config.yaml
n_layer: 11
d_model: 160
n_head: 10
n_kv_head: 5
head_dim: 32
d_mlp: 512
vocab_size: 1473
activation: "swiglu"
norm: "rmsnorm"
norm_place: "pre"
norm_eps: 1e-05
positions: "rope"
rope_base: 10000.0
rope_fraction: 1.0
qk_norm: false
attn_scale: 0.177
bias: "none"
tie_embeddings: true
parallel_block: false
init: "trunc"
init_std_qkv: 0.0352
init_std_o: 0.0
init_std_up: 0.0352
init_std_down: 0.0
optimizer: "soap_variant"
lr: 0.00437
beta1: 0.95
beta2: 0.99
weight_decay: 0.057
lr_head: 0.00711
grad_clip: 1.0
warmup_steps: 200
schedule: "wsd"
decay_fraction: 0.829
decay_shape: "pow"
final_lr_fraction: 0.1
batch_tokens: 16384
seq_len: 512
doc_mask: false
train_tokens: 105200000
steps: 6421
dataset: "wikipedia_en"
Each number is 128 + 24 x the weight over its row's rms, rounded and kept within 0 to 255. Layers, rows and columns count from 0. The size above them is the row's rms in percent of the matrix's.

# layer 7 attention query, 320x160, rms 0.145, rows 0-28,32-59, columns 0-79
size [102  96  86  87  90  92 101  89 101  98  93  95  93  79  81  86  97  84  66  97  93 103  97  95 117 101  96 106  79 107  94  98 104  93  97 103  88  84 126  96 103  99  83  92  96  90  89  81 100 101 103 109  97 113 108 126 116]
[[142 123 139 113 147 144 184 149 138 109 161 144 145 153 160 111 121 127 122 156 132 155 103 144 117 120 123 161 144 157 115 155 133 104 151  99 128 136 105  95 166 159 127  94 118  92 120 138 134 111  84 133 143 115 114 139 130 138 143  77 133  78 118 136 106 133  99 122 161 114 102 110 133 143 118 104 134 167 149 121]
 [127  86 152 160 143  83 142 113 146 139 126  91 130 113 127 151 132  85 108 115 125 151 113 137 107 118 121 119 122 141 140 157 150 141 159 125 146 146 110  82 148 122 138 143 181 117 141 110 117 144 119 157 133 102  81 151 119 132 102 110 105  94 145  91 158 125 159 144  70 156 124 124 120 143 122 113 121 172 200 100]
 [127 155 133 137 102  91  77  90 100 150 119 119 115  91 113 118 140 143 143 120  98 104 185 126 126 140 137  72 119 121 147 106 121 172 117 177 123  92 107 187 126 110 152 145  95 164 112 120 150 107 123 119 139 155 123 116 124 130 148 146 129 181 151 116 124 121 120 140 107 126 139 153 108 110 170 139 102  87 128 136]
 [160 148  84 140 105 121 111 122  99 126 121 154 162 136 105 133 158 196 110 148 130 135 122 114 153 103 150  96 139 116 128 139  78 110 104  80 157 113 119 195 118 122 113 110 103 136 140 147 121 122 122 137 127 121 130 119 160 107 132 129 142 169 150 124 103 134  95 108 155 132 144  89 123 132 126 149  82  56  92 146]
 [ 61 100 136 132 139 137 113 147 123 118 131 113 101 129 115 166 104 133 150 114 119  64 144 142 102 165 137 115 102 164 143 117 160 145 167 181 121 154 102 137 107 116 124 121 122 117 126 138 139 150 121  88 101 109 125  78 119 104 126 114 134 114 121  90 148 121 131 133  72 131 123 123 153 128 111 146 148 135 137 173]
 [140 146 110 124 117  88 107  75 126 176  91 125  96 149 112 129 147 157 152 147  99 101 176 150 129 159 141 105 161 109 171  99 127 158 142 159 141 118 132 142 107 111 156 121  92 131 118 126 145 123 130  93 145 170 106 145 130 133 140 134 142 165 153 131 174 127 114 175 122 102 114 166  91 120 164 143 112 112 154 121]
 [120 145 111 156 112 115 160 156 126  84 105 120 144 115 151 151 119  93  71 115 124 176  81 137 103  80 134 170 119 116 106 156 108 123 105 102  91 127 128 130 114 107  96 112 172  92 145 121 116 158 144 121 116 119  99 138 137 119  97 130 119  74 127 137  91 149 112 101 131 119 135 138 129 112  96 134 118 138 135 129]
 [ 61 110 130 144 158 129 128 155 155 109 120  89 115 104  99 143 154 122 122 101 145 105 110 104 135 115 150 124 107 141 123  67 153 149 130 195 122 155 115 103  97 117 117 117  93 116 164 147 141 152  99  99 122 111  89 106  68 154 118  89 147  98 125 105 113 136 146 131 110 125 132 151 130 137  84 160 155 119 150 125]
 [128 173 163 158 125 159 137 158  93 129 147 120 146 119 124  95 134  92  87 116 108 164  77 110 130 117 127 163  98 146  93 168 133 130 125 117 101 129 131 126 114 101 126 111 184 154 141 177 109 132 106 125 115 111 156 176 123 102 122 128 138 130 134 137  97 141 106 126 137 101 173  87 104 118 117 118 134 166  93 128]
 [ 93 109 141 138 165 106 157 131 140 142 160  90 141 113 108 116 132 105 147 116  81 124 104 134  89 136 134 151 151 144 133 120 138 183 117 144 130 136 135 103 144 119 155 151 135  87 145 136 110 125 132 163 110 109 108 167 148 153 157  87 107  66 154 109 131 160 143 138 125  72 137  95 148 113 120 130 149 148 105 111]
 [141 106 158 110 128 118 152 111 107 112 139 145 140 140  92 122 181 149 158 115 117 127 109 151 135 136  91 124 132 128 164 104 128 119  98  87 122 111  99 190 148 139 165 141 177 125  95 115 105 136 129 136 127 123 165 111 167 106 171  95 115 215  99 100 142 110 157 149 103 146  87 112 105 123 134  84 125 134 121 122]
 [150 165 136 131  89 126 155 133 119 132 123 123 129 139 142 126 131  63  83 120 128 176 101 139 116 104 125 166 136 145 101 157 132 122 125 110  74 140 104  94 134 100 113 149 154 113 169 152 135 134 146 146 170 135 109 135 137 145 115 139 110 119 146 159 131 150 152  99 139 119 161 104 117 111  94 116 136 157 143 134]
 [107 126 155 119 171 104 126 143 132 112 141 106 122  92 117 133 150 102 138 126  86 127 133 128 133 179 118 105 133 104 107 115  94  98 117 145 121 121 113 111 120 143 113 171  97 139 131 132 135  84 141 161 118 108 150 134 151 173 121 125 145  98 117 156 139  87 130 121 154 136 169 137 137  89 126 134 127 139  93 136]
 [ 88 118 108 124 106 114 105  91 149 139 109 111 102 102 115 142 126 159 161 125 127 111 156 137 121 162 164 126 146 122 155  90 126 139 141 186 169 110 108 116 114 129 147 122 107 110 151 127 140 133 128 126 104 160 130  88  78 157 126 107 124  88 142  99 140 140 111 157 107  87 126 122 171 152 117 140 126 111 119 138]
 [165 136 155  97 120 174 159 109 120 121 144 141 162  90 141 118 165 133 135 116 117 101  73 111 155 121 100 128 106 121 123 136  98 134 134 117 147 142 137 121 130 151 129 117 151 174 155 122 108 158  88 122 131 166 148 151 130  71 155 142  73 176 150 102 113 147 121 117 122 114 124 118 119 144 158  68 167 147 140 116]
 [176 143  95 107 147 111 130 143 115 121 135 102 167 121 119 122 163 109 107 141  83 149  84 155 109  93 118 139  95 142  93 139 132 118 127 102 109 149 130 128 161 123 147 156 191 130 140 157 117 183 146 128 166 109 142 152 137  87 152 127 103 135 127 164 147 140 179 118 134 148 122 122 114 116 130 114 142 162 117 118]
 [170 120 103 124  95 162 137  92  97 150 112 187 156 182 128 182 125 150 109 112 170 133 126 127 105  95 141 120 114 165 152 138 149 166 115 128 131 143 109 192 135 130 113 129 189 120 125 124  96 126 131 101  92 120 134 111 121 124 126 131 104 166  99 100 112 121 124 145 102 162 102 112 110 146 137 108 153 120 145 146]
 [177 132 121 153 124 101 125 144 116 146 115 150 166 171 136 117 174 116 120 113 123 152 118 167 127  86 118 123 129 146 118 158 177 112 125  82 105 146 122 149 158 139 153 183 180 140 123 159 103 158 127 136 162 103 112 133 181  95 148 135 123 171 114 147 110 137 143 122  95 147 135 110 118 134 114 118  99 149 150  98]
 [ 88 143 124 143 136 121 110 131 116 139 142  99 109 153  99  94 123 129 107 167 114 133 120 149 109 145 138 131 155  99 123 123 154 129 145 149  98 127  91 105 144  98 112 110 142 125 119 123 148 156 136 135 141 139 152 113 113 184 133  84 200  75 112 112 122 128 119 104 138 126 167 102 143 114  99 168  62 121 101 153]
 [123 107 126 151 134 147 164 115  95 143  75 120 101 164 140 142 128 121 128 100 174 119 151 157 124 171 144 148 142 133 185 152  93 123 164 136 140 130 123 167 106 133  95 102 154 138 118 122 110 112 157  82 110 104 136 109 120 145 110 131 145 115 130 130  90 142 113 112 101 150 118 129 156 154 122 148 102 107 150 110]
 [106 148 141 167 115 114 131 133 139 117 130 158 154 122 119 149 113 117 114 130 164 166 126 112  71  97 148  94 193 125 143 156 106 154 143 121  89  98 125 130 113 123 119 138  90 148 145 138 107 104 140 164 159 125 123 144 128 177 147 156 142  61 139 111 142 101 101  87 132 139 152 103 147 110 139 163 110 135  95 171]
 [121 117 146 130  92 141 107 116 139 134 141 185 138  66 149 151 111 130  74  85 161 136 111 135 127 130  94 170 120 145 116 174 183 147 135 122 174 158 133 104 110  96 133  74 135 120 125 142 149 116 110 130  92 151 150 134 134 138 135  77 153 101 127 123 126 163 101 166  97  93 180 104 152 125  86 159 144 154 157  92]
 [101 154 113 145 133 196 169 114 160 122 133 125 142 115 126 139 128 157 105 142 111 166 125 132 108 132 134 132 158  82 122 121 110 159 119 102  99 141 118 150 126 148 127 163 126 123 146 129 109 100  87 161 127  88 150 133 140 180 196 113 102 166 144 129 105 150 154 132 132 116 172 106 128 112 152 116 146 151  82 118]
 [167 126  93 138 114 163 157 122 101 135  89 128 144 200 172 113 109 134 137 128 142 168 136 131 116 131 127 139 103 123 161 123 111 129 125 110 148 138 126 161 124 152 111 125 193 132 113 117 104 120 134  97 115  93 102 106 127 103 113 172 113 148 100 105  83 155 110 148 129 175 102 122 114 139  87 114 146 117 129 149]
 [117 149 112 117 159 179 140 122 116 128 145 135 118 134 153 106  93 130 124 111 107 113  97 169 132 181 134  90 110 100  95 124 169  98 129 147 108 128 123 129  83 100  94 123 132 102 113 134 125  98 116 128 133 100 121 114  94 132 114 142 202  90  76 118 139 145  87 162 146 124 105 108 165 124 140 168 117  91  83 164]
 [107 131 135 173 144 148  86 125 131 138 131 124  94 132 105 107 139 138 115 111 135 133 113 136  96 117 138 116  80  98 118  97 189 108 117 147 127 140  84 130 142  73 109 153 120  78 131 122 142 181  87 154  80 167 126 101 128 145 109  83 130 154 132 132 113 122 106 117 107 131 148 125 138 133 108 157  97 118 111 132]
 [122 139 128 162 156 133 163 116 137 158 167 123 110 105 125 152 147 139  86 128 140 145 100 189 119 135 168 134 119 138 151 156 129 131 127  96 116 113 116 123 130 124 140 116 146 157 161 116  96 124 115 125 115 129 154 108 139 127 188 114 116 115 186 126 124 171 129 130 131 112 152 101 121 130 163 128  96 140 131  80]
 [ 91 148 131  97 155 161 164 120 127 149 158 102 127 174 138 117  90 143 149 177  93 111 138 116 146 133 158 115 112 140 145 123  62 145 126 121 120  98 122 142 156 162 120 149 147 149 103 132 117 129 118 156 133  86 114 122 130 144 129 183 128 134 102 127 118 168 167 107 149 151  95 118 101 135 189 126 129 110 103 137]
 [136 108 118 145 116 102 158 129 134 146  96 136 102 182 126  91 140  91  95 111 125 135 137 131  81 125 158 140  98 166 140 118 127 139 126 153 167 116 131 132 107 150 142 107 103 100 130 137 120 163 108 144 106 100 125  86 122 146 120 156 125 122 158  94  90 167 143 150 123 145 103 110 146 112  92 154  86 146 135 126]
 [107 150 160 128 123 108 140 148 127 148 122 160 157  97 128 125 137  83 109 120  68 141  95 177 122 143 131 111 113 160 155 112 159 136 118 138 136 165  74  94 136 154 125 140 131  92 132 103 118  91  91 143 113  61 108 164 100 143 154  76 151 134 129 138 103  84 135 126 119  91 134 124 148 132 137 153 111 155 131 125]
 [125  94 124 122 145 117 161  91 121 167 147 144 124 125 105 131 134 101  89  59 138 164 123 147 143 120  91  92 138  79 136 131 128 135 112 124 144 140 140 138 123  81 117 116 148  86 150 119 123 127 124  86 133 133  89 129 104 149 135 115  95 124  76 108 139 117 134 160 119  75 154 102 106 133 107 133 150 117 176 127]
 [138 111 117 183 129 151 140  93 107 138 131  79 115 149 109 134 149 161 129 136 157 118 144 127 140 150 123 121 144 134 163  84  96 118 110 107  89 114 140 161 114 135 143 128 124 114 125 115 159 140  85 100 179 164 132  93 130 127  94 200  97 137 160 137 151 113 123 150 114 160 142 149 124 164 138  86 157 107 159 120]
 [153 115 125 145  94 106  98 132 132  92 135 130 177 144 112 122 150 140 145 155 118  96 104 102 139 152 184 151 140 148 113 164 120 124 149  79 132 145 150 154 113 133 150 140 133 157 148 168 121 150  91 114 115 138 127 150 152  93 130 171 141 113 180 138 134 143  82 130 157 152 150 113 156 104 142 158  77 111 104 127]
 [ 96 132 173 118 136 149 135  92 113 132 103 116  91 105 162 150 113 107 101 134 147 133 165 172  86 119 117  88  96 124 142  82  98 146 137 133 110 103 118 119 147 119 117 104 111 118 108 110 155  93 142 141  96 146 149 106 100 153 125 103  94 124  68  99 119 138 149 108  97  87 135 135 115 134 146  78 182 124 119 124]
 [121  87  95 176 138 127 140 102 141 119 125  86 102 132 114 167 101 139 139 149 134 113 140  96 140 148 135 106 118 166 160 104 152  90 111  95  97 110 111 144 125 129 115 103 106 137 152 130 153 109 127  77 154 142 111  94 133 128 119 175 118 126 152 100 159 113 105 158 118 173 127 130 155 161 144 102 177 137 157 122]
 [143 150 146 117 143  93 123 151 162 153 163 142 172 115 106  99 121 110  97 108  83 138 103 121 116 138 193 151 125 125 115 158 147 129 176 109 145 162 149 106 137 106 123 147 152 147 172 147 118 129 118 133 139 125  85 160 151 123 154 113 144  85 163 122 127 151 128  98 177 110 151 151 128 127  83 202  86 125 119 191]
 [108 177 174 123 155 155 110 167 144 157  94 103 116  65 139 136 126 115  91 132 138 117 142 154 131  97 132 128 103 125  70 121 150 174 144 174 146 140 144 117 119 114 112 157 139 148 156 153 146 126 159 148 123 126 125 146 103 166 140 114 159 118 107 149 114 111 161  89 136  79 118 190 127 129 117 116 154 157 139 120]
 [123 156 161 133 164 118 158 133 156 127 159  85 167 100  99  98 136 124  92 137 120 119 107 130 120 176 132 103 131  97  94 113 168 161 171  78 153 142 125 101 138  88 163  98 123 113 131 152  85 152 109 109 118 103  77 137 122 144 152 138 151 111 156 136 132 127 163 102 127 139 159 107 144 106  93 150  84 165 110 147]
 [ 61 145 143 111 157 102 146 145 135 127 142 148 125  63 102 147 130 123 116 104 115 142  98 103 132 114 127 127 121 165  82 150 150 135 137 133 140 147  94 128 139 116  99 132 128 127 161 111 116 126 159 178 106  92 146 171 153 133 170 106 136 117 140 116  95  97 141 128 165 109 136 147 124 132  93 141 166 161 128 123]
 [115 120 159 126 148 128 138  91 115 114 123 161 120 139  77 122 173 155 138 129 100 180 105 108 148 140 120 119 144 106 142 103 147 156 125  98 101 122  99 137 186 135 189 100 137  90  90 112  80 133 128 123  96 118 147 135  98 132 162 132 155 112 126 125 114 139 100 134  62 144 128  63 145 112 114  68 132 142 120 108]
 [141 117 106 130 141  88 151 173 153 121 119 124 144 137  96 135 129 112 117  63 125 151  97 156 105 156 137 113 119 109 109 141 144 146 133 107 132 169 114 114 105  77 132 161 122 142 154 161 131 125 126 116 165 116  93 156 150 144 174 132 154 126 144 135 162 134 122 130 178 125 162 173 149 149 111 174 116 120 126 167]
 [108 158 126  84 110 100 117 131  99 108 118 143 118 112 142 126 158 108 111 103 142  71 132 139 160 101 103  96 135 150  80 137 115 141 123 130 154 175  95 120 117 125 119 135 133 142 139 125 153 120 168 163  69 100 137 115 135 108  88 136 132 144  91 122  83 124 136 124 145 167 165 114  95 109 153 173 100 127 134 134]
 [110 109  96 118 135 146 126 105 149 119 113  98 136 115 152 153 148  99 144 129 132 138 155 138 151 102 172 115 139 147 170 131  88  94 109 152  92  83 114 139 105 178  71 122 123 122 156 128 155 102 144 156 137 155 183 136 125 114 117 112 152 102 126  89  84 118 105 139 127 131 135 156 133 130 153 123 155 118 118 149]
 [137 115 160 116 138 110  96 138 184 128 131 150 111 110 121  98  95 132 121 114 142 111 103  86 136  99 101 162 119 143 181  86 144 151  97 135 149 118 147  77 126 111 149 117  91 160 143 157 111 141 130  73 150 109 107 106 101 112 106 135 120 138 122 128  93 169 122 113  80 138 121 127 149 137 108 133 137 161 133 120]
 [186 125  68 119 138 114 125  92 140 155 126 138 118 138 124 120 123 139 155 104  97 139 114 133 112 129 132 161 125 119 103  95 165 108 137 110 111 134 109 153 158  98 169 133 155 108 123 145 150 157 131 102 161 124 104 145 135 108 168 147 140  92 154 100 139 127 178 153 136 143 117 156 150 121 116 113 129 150  88 125]
 [116 113 109 132 116 103 157 106 144 158 149  96 137 151 106 144 148 124 107 117 146 144 101 141  77 101 121 131 128  64 171 100 101 168 121 136 109  97 137 128 165 140 128 107 155 102  74 123 114 140 121 106 134 142  78 110 105 132 146 127 131  84 118 112 164 106 140 126 133 111 113 139 136 156 105  90 116 134 129 127]
 [149 129  86 147 129  96 165 163 146 152 119 107 144 138  84 124 141 147 131  99 115 158 104 143  95 138 124 137 144 100  97 118 170 133 138 103 139 171 108 154 133  88 165 174 151 147 112 143  97 136  99 124 173 132 110 134 132 133 170 145 129  86 136 140 135 157 136 140 121 114 141 140 169 155  96 135 125 145 119 125]
 [123 156 124 156 113 134 149 131 101 144  93 125 114 116 109 133 150 103 118 123 107 124 129 142 144 143 144  82 101 141 115 181  82  88 148 125 112 125 121 148 122 180  91 162 135 117 123 130 176 129 103 162 119 136 163 136 135 130 151 113 152 133 144 161 125  90  84 130 134  96 118 114 119  92 167 103 131  88 159 165]
 [ 81  97 122 119 169 156 174 141 132 137  99  96 120 184 157  97 152 127 109 185 180 114 153 143 117 127  90 131 127  89 177 116 116 186 138 112 130  66 173 123 142 105 128 116 105 124  95 118 140  94 141 149 127 138 115 115 127 171 118 106 129 137 126 151 158  96 147 113 122 110  90 156 110 156 108  97 137 173 151  88]
 [121 140 126 111  99 109 186 173 114 123 109 125 136 159 116 156 130 117 123 120 130 126  98 121 101  92 166 108 152 115 120 169 114 128 121  88  98 142 133 169  93 126 112 123 121 135 149  95 153  91 152 172 139 136 117 106 131 116 149 154 162 127  94 129 128  81 112 140 147  99 133  90 100 111 170 162 122  81 114 114]
 [132  80 148 141 136 117 171 129 136  94 167 137 121  64 112 153 117  99 130 121 118 150 130 145 128 145 146 137 127 107 151 125 172 125 109 147 137 115 162  96 136 132 116 102 130 139 103 102 151  85 105 130 136 149 179 127 144 173 158 130 171  98 120 132 131  97 107 127 101 102 119 157 162 111  91 134 136 115 134  96]
 [106 152 140 148  80  91 146 148  90 133  88 139 130 125  98 134 143 164 110 119 111 122 102 109 127 107  98 136 105 104  84 169 139 136 106 120 118 133 117 126 128 149 136 118 123 101 105 142 147 136 170 144 138 110 136  91 139 114 131 102 134 123 145 173 124 109 103 154 115  85  88  88 191  98 148 139 121 104 162 108]
 [131  98 127 122 132 122 151 156 144 165 140 113 169 163 156  71 135 159 148 140 171 133 126 146 111 167 109 144 120  85 157 102 130 179 139  73 126 116 142 122 120  95 182 132 130 142  84 146 119 150 101 120 145  99  49 109 108 149 111 121 129 116 126  97 147 122 137 142 149 136 120 152 125 167  59 110 128 133 133 141]
 [122 132 116 138 143 172 126 125 128 138 156 121 126 156 177 141 117 155 105  97 151 130 128 136 173 160  72 149 116  97 126 142 155  94 116 134 110  94 102 126 116 102 107 134 148 103 100 124 108 108 156 151  92  83 153 148 174  90 136 116 196 160 120 135 119  95 145 139 154  78 149 169 157 129 116 126 126 153 119 140]
 [101 132 153 173 138 121  92 135 124 151 100 140 103 117  96 153 104 170 122  97  79 141 133 155 131 163 158  79  97 110 137 152 137 109 102 154 120 137 130  96 128 126 130 135 131 121 132 139 151 146 116 138  90 149 151  97 117 167 153 110 152 129 119 166 124 126  54 125 118 106 108 112 133 101 154 154 105 122 115 135]
 [118 117 110 139 147 111 167 135  85 117 102 130  93 131 113 125 138 124 130 126 106 158 104 119 130  87 140 110 130 137 153 152 162 120  93 130  99 110 124 132 160 151 127 112 140 113 109  79 151 118 160 121 155 116 150 131 150 135 174 120 132 124 176 160 127  95 137 171  83  96  83 123 141 154 116 100 127 130 145  82]
 [132 172 147  94 114 154 108 119  99 144 143  88 145 170 119 110 126 127 141 122 133 111 133 133 131 116 133 140 114 112  90 139  83 121 111 142  82 130 101 115 159 177 156 114 115 118 109 138 151 149 117 123 155 116 117 110 124  69 143 147 138 127 161 157 110 126 141 151  74 121 125 113 164 148 195  64 129 116 129 165]]
# layer 7 attention key, 160x160, rms 0.14, rows 0-27, columns 0-79
size [ 99  99  81  90 101  73  69 110  89 100 115  68 109  76 117  70 118  70 104  80 106  93 115  91 121  98 116 117]
[[ 91 110 176 100 129 120 111 100 143 138 110 135 125 138 127 144 102 119 138 110 153  92 136  98 101 101 100 105 162 145 107 131 129 187 130 141 163 131 171 176 143  99 113 132 179 123 112 129 107 135 126 176 112 108 107 125  87 142 111 131 137 101  94 148 147 137 162 135 129 173 175 126 132 145 109  72 125 145 154 118]
 [135 146 140 105 154 169 150 139 180 157 102 116 132 105 103 138 145 106 129 143 110 151 133 137 107 148 153 113 164 151 137 105  94 150 166 126 102 103 116 166 133 197  86  83 153 109  99 106 132 139 121  92 137 161 115 132 132 121 110 138 126 124 116 158 129 177 136  99 134 106 109 147 156 112 126 114  96 165 122 148]
 [137 134 135  94 141 124 109 177 113 134 134 140  87 151 152 104 142 137  99 104 120 101  95 122 131 177  73 125  92  90  97 161  99 139 132 121 115 152 148 111 115 111 165 172 107 142 124 133 122 131 150  96 173 110 132 121 151 161 150 103 125 131 117  99 106  94 119 138 123 133 152 168  93 142  96 126 134 120 156 150]
 [109  72 179  99 136 109 115  76 147 160 119 109 126 103 119 177 127 105 164 108 172 111  99 131  91 121 107 113 152 148 117  62 118 160 145 147 122 118 118 124 123 113 153 116 144 166 120 118 100 129 109 165 123 114  86 133 132 109 136 102 107  69  98 110 122 108 133  95 127 149  94 139 115 176 133 127 130 147 127 107]
 [136 173  67 131 149 125 145 156  97 125 125 110 117 152 176  83 164 148 133 139 131 115 151  89 162 142  99 146 129  90 135 125 150 108 108 117 120 134 131 165 107 138 135 118  98 146 105 107 137 138 100  59 165 144 129 112 136 140 129 137 128 123 133 158  74  99 113  72 125 148 139 131 107 124 135 155  88 107 127 134]
 [112  80 158 114 111 121 113 108 100 156 161 132 104 148 154 111 158 150 131  91 124 127  78 120 106 110 104 115 106 104  85 141  91 158 140 128 130 132 114 136  84 115 142 138 114 139  81 147 107 158 139 150 179 150 141 117 138 145 147 103  87 116 107  88  81  96 141 135 142 153 103 162 113 164 131 111 114 111 127 105]
 [113 116 111 150 113 129 134 133 140 108 104 148 166 110 102 131  77 127 128 116 146 136 169 129 120  83 161 126 135 165 150 124 154 122 120 155  93 127 125 151 157 111 118 132 120 103 130  99 122 101  89 121 104 115 136 191 119 128 127 153 171 122 129 118 166 136 137 120 143 109 127  93 169 113 182 149 150 122 104 110]
 [156 123 116 158 111 133 132 148 116 135 130  92  94 107 169  79 164 162 132  80 104 112 137  96 108 117 100 122  87 130 118 147  98  83 128 119 134 141 130 154  88 119 144 139  98 152  95 105 122 166 109  91 190 112 136 105 123 122 145 111 147 153 144 137  82 111 121  92 143 134 133 124 140 105 134 139 132  72 121 121]
 [111 105 144 157 106 109 158 151 136  76 109 121 152 105 120 133 120 110 117 135 141 156 157  91 141 119 140 116 161 165 145 123 153  98 124 170 112  98 145 131 119 130  97  84 123 103 106  74  91  78 114 124 150 100 134 105  82 114  85 143 119 100 116 135 151 140 137  90 127 137 105 123 132 107 131 134 101 102 132  68]
 [128 129 146 137  95 143  95 135 136 102 109  99 141 101 133 112 144  95 140  87 162 144 131 147 121 136  92 114 104 126 143 149 121 117 118  93 138 135 163 122 115 152 156 117 114 132  77 123 122 110  96 109 157 154 100  99  88 114 111 184 102 134 151 124 140 161 148 106 126 170 135 123 159  94 115  97 163 129  91 170]
 [103 118 135 117 139 136 108 135 165  90  88 135 151  88 123 170 106  99 124 117 159 140 154 132 161 124 145 106 195 140 160  83 139 129 142 130 124 125 131 152 106 195  74  98 142 106  92 123  85  84 144 126 124 113 104 136  82  78  80 153 123 108 127 125 174 129 138 110 127 129 121 114 143 133 130 137 145 145 112  87]
 [120 113 100 129  49 102 123 154 162 119 123 130 130 119 144 100 102 124 120 103 132  97 154 106 145 115 132 132 132 144 142 120 164 105  96 152 108  95 151 101 131 134 128 142 141 114 130 121 120  94  78  91 136 103 115 174  86 124 124  96 145 132 148  93 150 129 142 118 137  99 119 146 145 104 142 155 153  87 131  88]
 [120 145 119 108 156 115 153 160 166  95  97  89 153 149 120 132 133 173 108 127 151 118 157 137 159 177  87 124 150  88 130 119 144 139 130 119 124  96  99 122 144 143 141  90 150 108 124 134 202  95  80 125 110 160 145 104 104 160 146 150 132  98 151 116 113 147 127  89 140 124 131 154 144 161 113 126 105 123 120 128]
 [153 190 112 124 136 137  97 124 123 167 131 144  95 151  98 137 148 159 166 125 124 104  88 159  87 121 119 111  83  91  86 161 122 138 139  99 137 151 151 154 137 132 180 151 116 123 135 160 172 186 137 134 141 156 139 120 168 161 134 130 120 136 139  98 120 123 135 147 100 126 166 131 145 162 112 108 120 125 145 188]
 [109 156 149 167 126 125 133 135  94 138  74 163 106 186 124 143 100 161 145 126 118 115 137 141 107 142 109 136 152 140 152 138 145 141  98 147 127 148 167 126 113 115 129 148 108  99 139 142  87 100  67 141 119 117 125 144 175 102 122 147 140 145 115 124 159 153 141 151 132  83 144 115 144 131 147 148 143 135 126 106]
 [101 123 146 116  71 142 113 144 164 103 116 154 177  89 160 123  80  63 117 160 129 144 104 120 140 110 148 156 155 181 134 112 118 117 124 144 120 162 135 118 133 121 116 113  96 138 118 120 112 104  97 125 141 131  93 177 101 118 103 137 105 121 120 139 130 168 159 131 122 105 128 124 141 120 112 141 180 114 123 131]
 [137 100 120 122  82 102 131 141 136  81  96 119 130  97 148 112 134 140 113 126 130 140 127 123 136 111 148 104 165 130 170 123 152 154 133 130 130 114 190  98 107 164  86 152 132 132 107  74 103 130 153 112 116 117 154 187 110 135 111 108  96  94 102 130 174 131 132 125 140 181 129 125 135 112  97 140 160 140 127 116]
 [140  83 139 139  68 102 118 111 162  78 113 131 162 109 166 103 107  97 142 123 139 162 131 100 143  98 133 120 144 160 128 104 153 116 117 148 108 134 133  81 128 113 100 151 149 122 123  78  83  71 105 134 140 118 109 151  70 100 114 106 133 126 136 119 148 128 152 104 141 103 135 118 146 112 150 169 147  95 118 113]
 [134 129 137 103 162 104 107 107 105 149 175 126 152 115 119 141 128 111 113 119 106 125 118 121 131 140 115 139  94  96 128 125 101 143 182  90 157 124 108 142 119 134 133 137 107 173 144 113 192 169 169 146 149 153  97 109 136 157 158 102 144 120 137 132  80 100  76 121 102 143 109 162  96 114 130 109 107 121 125 138]
 [107 107 105 155 137 106 142 105 123 122 127 122  95 118 140 120 123 150 154 133 155 102 143 115 117 135 114 129  84 165 191 135 163 138 121 112 101 124 147 129 126 161 123 117 128 102 111 115 117 133 153 133 141  93 208 126 127 117 104 158  98 135 133 138 103 112 104 123 130 120 123 167 120 136  81 108 101 114 164 107]
 [137 132 127 144 122 136 127 122 129 157 140 148 147 118 133 124 118 101 161 147 145 110 136 124 133 158 147 151 102 112 154 149 168 107 118  93 106  78 156 125 139 163 148 111 113 165 169 181 183 140 109 177  63 125 137 133 144 116 172  71 101 128 122  88 126 152 140 135 111 121 135 128 117 132 121 146 111 132 117 104]
 [130 109 113 145 179 124 158 120 101 126 134 148 126 126 156 111 157 144 173 124 112 110 113 114 140 115 160  73 146 104 111 179 137 151 136  93 127  88 149 151 121 170 108 162  84 145 147 164 100 134 143 108 112 112 133 141 151 137 134 144  81 138 154 162 112 106  72 147 147  99 154 111 161 110 141 132  88 136 140 168]
 [124 174 167 140 140 118 101 112 109 175 125 106 165 111 141 134  88 121 174 143 142 115 133 135 101 150  92 124  86 107 147 108 153 158 165 102 121 100 138 126 130 160 131 149 132 149 126 128 138 135 139 136 100 130 141 102 181 133 169 109 140 147 119 162 118 165 105 152 123 134 109 168 124 146 127 116 151 155  91 127]
 [161 109 112 123  79 115 140 129 150 113 113 136  82 107 136 118 145 152 109 131 149 135 167 140 130 134 116 134 119 170 225 120 170 103 123 175  97 111 135 130 143 139 107  96 115  88 151 127 100 145 149 133 126 129 196 113 138 152 110 144 118 143 140 132 142 146 113 105 133 127 135 127 125 112 128 108 109 150 140  95]
 [126 180 145  93  93 129 139 120 100 138 137 153 110 118 120 169 151 117 128 139  85 151  91 122 107 120  86 157 131 126 104 111 126 169 107 114 146 134 132 119 122 137  97 122 158 112 122 154  98 170 147 106 125 149 140 129 139 110 100 106 128 153 181 148 163 152 148 152 113 112 175 139  70 128 122 121 151 117 127 128]
 [114 131 114  79 120 120 114 109  96 112 140 130 157 120 129 138 107 120 145 106  95 127 111 125 170  91 122  95 123 111 121 139 108 156 168 123 142  99 110 154 140 128  59 125 146 186 102 119 114 143 136 134 126 179 113  83 105 105 150  94 151 142 141 144 137 116 124  95  99 137 104 152  94 109 182 119 104 108 144  96]
 [ 93 122 134 137 116 145  66 107 119 179 135 141 124 144 141 132 117 142 181 121 153 130 146 141 112  92 128 108 129 147 120 132 141 125 145 133 117 119 159 124 116 173 142 126  92 147 134 144  97 134 147 149 121 135 145 117 128 134 106 162  95 157 122 128  88 136 142 152 149 120 102 148 127 108 118 140 139 108 121 128]
 [131 202 117 113 109 131 122 133 122 168 137 142 145 131 146 163 109 114 113 160 183 122 157 141 111 117  90 138 150 198 153  94 172  96 135 147 127 140 128 123 127 124 132 123 113  95 127 169 176 124 133 123 103 127 122 115 135 108 115 126 142 136 105 153  98 142 179 118 110 137 150 139  76 120 152 143 165 158 118  93]]